{"n_head": 3, "activation": "swiglu", "positions": "rope", "init_std_down": 0.0, "warmup_steps": 200, "seq_len": 128, "dataset": "wikipedia_en"}
Each number is 500 + 50 x the weight over the matrix's rms, rounded and kept within 0 to 999. Layers, rows and columns count from 0. Numbers have three digits each.

# down: layer 5 MLP down (transposed), 256x96, rms 0.198, rows 155-194, columns 48-95
# gate: layer 5 MLP gate, 256x96, rms 0.215, rows 156-195, columns 48-95
# up: layer 5 MLP up, 256x96, rms 0.213, rows 156-195, columns 48-95
down155:515552421562555482523521471554428557524535621578538525379531599496492439511477511491487552474492408548516489399553555517509491503449512508468493
gate156:467497523475496597508421517453499531480509487461431499459451533434443575556426442417487510579483445478403492524506452567500503485463481475425534
up156:426555542455446441520538363520520497482545515553465553522482517476451470489556494502507558504565519519556485510512535513509488528579459539505481
down156:518473520481544489573508477497506542462499492528478562502506486563478475524497578542572393369480450518464437529537552434442549428493505483508483
gate157:511530528404522494442465580541472618523452521546498525554482458483553522485544445489495461417520501455497456462509509436555390437465554599571470
up157:478579464599510602500518471527448556656502473516479586481503477453507515500428590428431483560538444480501469457512573527540470588504548466469476
down157:525471421427523469486510474506500462455499521399476461535422575436445559516564508494414487594471484502472463452518442487486517528512517530552456
gate158:516464520596526519502563551523488455529532569380594610471544461442534468440561555431507515470414482559551463506476465551529412470473525519566524
up158:421457438437541524592523499513561483464458481558580607474536441549455551498494465513592579509492575480577447535457480437531541440519484353441559
down158:431498470422435530479457480513570620489531558633524498496531498464508517522525501489561514536427570505540518443443479523525495421506543426430541
gate159:502561465524436482439459457468472467418489472505461526523445542555528499525475593532520457409472413425579574479505517558516496568511573420513448
up159:545529484499517491543533508471501455480513407528511478548571579579496511418457558562551496518487458526490415410615464511416550447475507470468525
down159:517518539530504426488510478470426420484569429557463585530488592503539550552500560547554421516503548511491475627511502460493513509432463590417555
gate160:553446497457438613483372559407437485498492409497450512537380424512561502618529586535488466487478476497582506377417565566566464505601536545484426
up160:467536589408536475495446527359560492565468457469541479530429431505531515631509549541603493529480490589565442470465535515560516492572560426646415
down160:437511505531545479484474513450452511512440463592544494506448506467502503503526464484566553488450510509492481461529489578529513497512530510507497
gate161:507371494443521474502513489466586549597631528482494644497525498560585569498453499522588572589447493504467464513517468523473474551481429469585599
up161:488520529465535455622568457585516488531519462429415464542469461462530497471481527524462512501462498461518444442534483621473418519558575554476486
down161:498584503505474419470462527466543445552453395556572431541439557499506448435523450481554564514552456557533482499482498561588469394429566481410445
gate162:540471534445511499466507520518568513564546524401467533571474421468524497528511517545586511550534537519555481500463512550522512449481437551467449
up162:590583404516485482533501478493533506497528533547670507478540622532499561511489417473480502539585534497496444510553417447510487481563497465486512
down162:535540422451495503425467541593433471447562565418559564531508605473503452455513531462595433560453432509530472569437454434413478524429436541399473
gate163:523465502561508483502463517483605551532497500519480534452436506408495467499431467467549596455458500403486432539446564471463479503518466551453532
up163:441473508481538525571657518463548516508485450462446500522523549475545554512483558556487527552478552481597455521457493521458493465559486550593585
down163:459590410494414576495392511536438466477500453493485494587484482486573445467536503559497482529509505562516477475534471479504503409458524473429532
gate164:455512480458383448433465455434475423509575553562458553570432440509493532478469591582511494464489504554576515555473538537470395448566543409495543
up164:512538453465467486558477519510494485562457505526523505546469517527442457527576574538567376586498443537495449520627487506528428447513489538471510
down164:484489514548394503436557505432500461481510554484583485490528456450544489529458473437493558421470467499477458482437476473574508501522511505503372
gate165:443489415569489476490430538404536442408428541472494566426529573468620502489534535452503450523433507480437532523506458453480458499437573552521569
up165:534524592457513478471574557524510567513525473507558439416522506471536537524453478521543525448525598584530457571492496518529436465505404483549510
down165:489461487546437546475500508494486510426557460423418424593516506466443504415404505492417571588468541523499454528515487536458514447545577524542420
gate166:443481579496522437548518446469558493572589409513525563518355464456498428486508462446523428575503560570528537577495488461574483474524448629491484
up166:468537448396509452533486467497411527604556485491503490463471526539556584535495532476495517578483609461500507543589437504481541431541429474548552
down166:451421396472525537480543521526529541459517452565436499535419509465466471563529552446494562494457531483565464457481552489595514497488644475407501
gate167:482497511486503539510458425426471402566499555474459513511482477458550453571498558518592485518551517471546531382438478538543470574540542506539436
up167:516484558475462510547469524416493446615529525511480509522516493491516510545492531538469488430582589507533508470453447555521518517578535542512473
down167:460484528482469491509545510519530467457517455508548451511575484550510491443522482475517536466479454509509502443434479498472507521450498563446451
gate168:565438533479520505506407503516526540438534522354502411418508544550471508560448444492517487454500524509558524403503435524466494404507495395492551
up168:509493512506484538497424588531526498506496481453474570491468500586461466453466454552481508435510498411437583571584530559488468452467498544510630
down168:512566510557487547483506537571519538432378379466569537415436498510469399458426534501463491494493562448483553528515548488555489515500458559548527
gate169:433437537566568505502482438517519466440399491366402542430480441510491411558548518436564482484450518478566474508578561468457500487397490485513567
up169:536469530461466465548622441513507465470507507470525492519450463487496449542564484461525494499536396488507537465535540440499548545447457493454536
down169:476457492479592518514471559564524496449571507509437486437427461439569520548509538505519481489397462483514483484453571528489483503534574603503484
gate170:545458469508518434476458557546558472420485487530503467481505527497513519523505569488461527479567557444487419516494496513441499451509465528489563
up170:502569464598364504487435489515485480515445513456484511381398485511446492584448527442425553508558440546538499499497571494536444490480465464523495
down170:528467469490549419575540444520486511508478563465482512578532517534512529485475443421485495485528526520490546554531524414464549508433439519474462
gate171:488516512621500459471556496444520385492480514446525536394532438417431530558460474551416524415507476466442495489516591498486479527528430481459586
up171:482474493449428600473541456605483452529546580566512615500473541445508518488529547474485449533575452489554581473409495503521539582486490470544585
down171:524466536568455429445491427391521440502518514527553475390593544491523494488430446600505439465450463518364469373495607535475522486492476461463530
gate172:472485475571636474508487517519514483540497507468535533543442420582452447486573541482566519446471489546517549524462502513462516412538518524591483
up172:428475502580522491460570461502479408540532506464459466488577434447377446486580555510584544477532551472549503454465457541494451548416488479489510
down172:533404499516443529436489541517478587543484525483510470512510515489397548560445527524412468490506607497478416513549441490444510472517535551568617
gate173:400473452560479477554533520479533612453528516505393500534590442514489488535447620588448459508506468557452424482510421491622501516500511480543437
up173:506496487463475491512472541593622393493446471438556491498448561546530455547519416483391488494446572489449442548511522467496525527573473425436559
down173:527470538529456452500489470516526630435538509492518531466509504553494406480494480460544511575516541517481551587425542453499541484557479557540569
gate174:510482588422368503394471494441554550498531436397455468598470470528531481569476543448542538508447543512530504434525492456560462495487550527606461
up174:498506533491463469474417496411551529494400546562478475439484445378452499560562408507567592475467514364566447424519398427493460419439516504517423
down174:486432485544486530436501547524455466503506528469573455505461548492535508538522495524473493466569517476551568486517467513501515462499521436572480
gate175:469559417457452467528533524477506535474542541522421613501464449535566461543486447419552507462452380593463578530564447514460424481497466571446460
up175:491547505615444503549468519480511497494531540573498456484561517521436566495519501468497521513504497556513565514425617575541509477566561494536450
down175:583536458513502598487479504456508593534445550486483467480449548555493457486561471460439634477443532472494502570580550465431516577476454527533519
gate176:470488542491519483490471534526457502509488497491542460487478465532483476492465549540503532484435495481527478546505523532445409540480562506533476
up176:509532400568570490417520512435471457474436471546473541557485501477449535499495516513547486470496477500524468450502511538483545384480432559469492
down176:458550497496520499469418523478501515492420445518521478470453489488515419614507505510501515499459454475533474442577519577535426488553538431503544
gate177:512605493471566529561524516483612530457463559603550421540537493435478545497495467484522473523552468503522529495445544422489524500542575524558477
up177:403477476485417496434474394492500554529426518491522607603516584459463631450544442460535461505561441570487526442444457505483490459515580360585527
down177:574459533496524447460458500399523445437431490421589458526479426560512438511461502434434623469478479503557450505425573566506532411471537550475487
gate178:579555601354490499481472471461549518460494517551503493476520451543517418496500553525516618397450449530495448502444575542516435568529441503550410
up178:410493383432610474552489484520525541452423586495539544473563493488514433476538577531502485450579562495566574465579464392567519536593516488549523
down178:491468563543527526546542484502505447472608476485530466557494542563506474520604479488549530489439448474440464483436474548494478483485453516517473
gate179:427511427537449545506381386521554508466585493441491464462470570583485524509445502489536530522496530560571420466494489567562457509509471463443459
up179:466437547451433608437443515531539539498556413524555475456531534481599510467602507462504414539568512473454520536450436406516516446412548561450555
down179:521511455369567500510542498443463539561494521504516476457481525538558479508482493473513477552523458424523412431510406510469509549467492508497477
gate180:482434631598538408425550429430594531526530352389554554607467456505538512460595521448481498463476520426603463514476606556525467464491493545561467
up180:486500481406459457528433519472465480452415441449565472473358548522538551494503404454454515558549604460583441483512474558449416520574476559445612
down180:537503464595477467505536463575508640495547495548516540551498560548411536502467638513556423542512496546559562499525558519465468520529538441543571
gate181:459485396432494542494518397440661568564457477413554596481435520577451438586502478421573472423540521436579555488507512511436463444575474464483529
up181:566463398581529553447552516461532602537530567565512623440564600425492489477526416479423492442524563569497528577530649492480395462485554482587607
down181:501438430501449599466479471486445493459609561492575497537531537482549400584472478431599498441478486440516450529681365505637517426603464397480525
gate182:553524483532482529498433387469566477517490446518518417479507518526526532555524462556538516449450494537465403501515522539503505474589532493404493
up182:556405456508446464494517476586432494519506512496510531547529396502579447500434600382526435420496456439656494515563454463498486526592501472496561
down182:528439522379475509453574588574432505517429609542563482441477409467510502463547448449424374548501529446526548524419443500499504479631536564574546
gate183:453519547529530468466421438482535520518476470519536471485464545470488489493464464481465572491493445479547480532542487467528481533453490469495452
up183:518507464531450465480492444520436549564477501546524507454566419487444439562435503466403491448578463464519481538469516498610493555488495548504465
down183:491505541500449540531545552517574470441543527504449554467500545516513532444536526491568496486547549501435597492426514394423473504508475471377483
gate184:475394523473459471445434522478440400462492434483494514520448467428554569471488498515570462463436529538580508471517589472477532489471490544617451
up184:532588448535534551569527495512476476482486425456522431449472534510499559461447511391435540557561558491477542451529448436458498493489450539586565
down184:538490488527549503445499535574533533508568556514469522515545510502450537460493552556516460536498508479540508482529544507479551480468508529438530
gate185:520510501415555538584441535445439497512587484518558551537498409517515505445513505529572481451561488501455426498519477479595425542507563561374487
up185:422487496511486493509491476510520510543658529498419460495493499505457472563395498463471523631567442652499446462570520627550434513430503621492509
down185:442550492438574452516474487521578481543470501429383519472516553495425590546478529506526553451491577476572556509484480504548580490445470486551503
gate186:543474576485469566483542529426465537541557452538479435575435445438551559510506534525512537517515506417428561495520491442494513495514525484503484
up186:497496494499479458528520418522558434470484512423552497488467570583567549492523452494453604437611559562407522581488498530426561541483594554470418
down186:517596495431491586439483576526498456543496519486520497475576540487552440509522463561492570469468562517457461504513592526459592543481523510452465
gate187:628554526507461524481489484475492508467490465484481521408489482474458508539484462448557481515509515483489459477492523454516497486450497501518492
up187:597545591521495561519503569542481625520544486500493446490604516501496568458487513457451490432459502518488508592500399483453530410412587585412575
down187:473615595542507534490517579672514452571428488538487485488491578479570535407473486537509478544488536559454512444463405669463603437439539552414532
gate188:551469337540629510535418533515475492608375559484572555446508529494470469568452510437485437455458491462499454493563500509605516528542466444563477
up188:538478564468435514474529505578465485429529521526495530508462569502609465474517521521514582473547433527496446446467469405390439435471462519469544
down188:449501553531526524558397554461529530519504476492513578446495558506563523504497507410505536476425391519502397468426478459518505510491514485469451
gate189:568588539486465430485449529432429534485534476520473445545519536552453499480431378535525386356510455513466459487510566538572501506570539558550590
up189:519537414538510529483508530444379458592512492444424406481478578515439497565578545476490470525437492474492553466545558568514538506519506480523594
down189:467467528518504394523428329508605488481484500506480567513495496602502452521485474478482436474528535557481501565488524558407690466546412524495564
gate190:460456475480546547471511556475500546506540509483510455524525414512519570480482490558567529458533451502496486448423438553515504482514522555474462
up190:499459511486465467477437402535446534506445503524429557484407500424517476557540522584510468483603542512430526393543511514528490501549450488605547
down190:421531520518521477448442468415539495552568493369452466521470498405545554580493521547452422427535435471566516490499517540517405462555597472529519
gate191:539591478502596491438533436475488614443431519537461556502560508518548443568485546578577495611536490488452446450548525429436424516521504514445556
up191:501455461514551609590495498485608567437424489465492574472518438601549513475486550551479554461548572549422477428534506444505467540507473438593544
down191:505525477472532561546518500497498463494462546496536455450478512514486578641426499432433454524465532398418434412522489525472488443442500486502512
gate192:472496568554470550484551499505498511593511518552522500464459515497417560566459483513495511493476449447511528463460469447554422511479481473551498
up192:509505517432567537413482516501520468433528544502515526547488517531466511536441423355531522475473514470571536537527561512523535554479531499536496
down192:535456574566515529457500443539566485463449578467470502508579449446440538460505553526418488571420520533493487424397590444481498455447486455435478
gate193:471518535470543436449467491419551494565515524546421601555466564555498453439464494519528473552562493527470444519545535582547513515489575505459402
up193:546602482529517559506429491514504422452528447446469483436438525466503492591514488472514457393504431506590550553477448460410454556457540461515470
down193:544420538538478513524527422468511444520530472495540503628536568512455525500495519515594484499483459497596440485476470493481552483570514529502492
gate194:527546468551469561447498471529514404408454454492506476447565513512479476510435577461547410483471420481516546452459570602516477440467496574486525
up194:446562449444401499509502421487484501430477475619466528395452467450530572521439575421472390427520522494537500442381431438504578496457422484537499
down194:486498489554419464492434420491521471528466511527458495525443410508631497474441542334558473531488522488583595490450577482407526555492400531493526
gate195:513624479449440548505463524500505476512535501509469585502650467444470434589441517410524512438497507534528548455559545457553520467409493573489481
up195:423514528377461474610549466485564540451525546494537483498515423442458550509539469546476579591461500546466386467596604428588535531493514389511601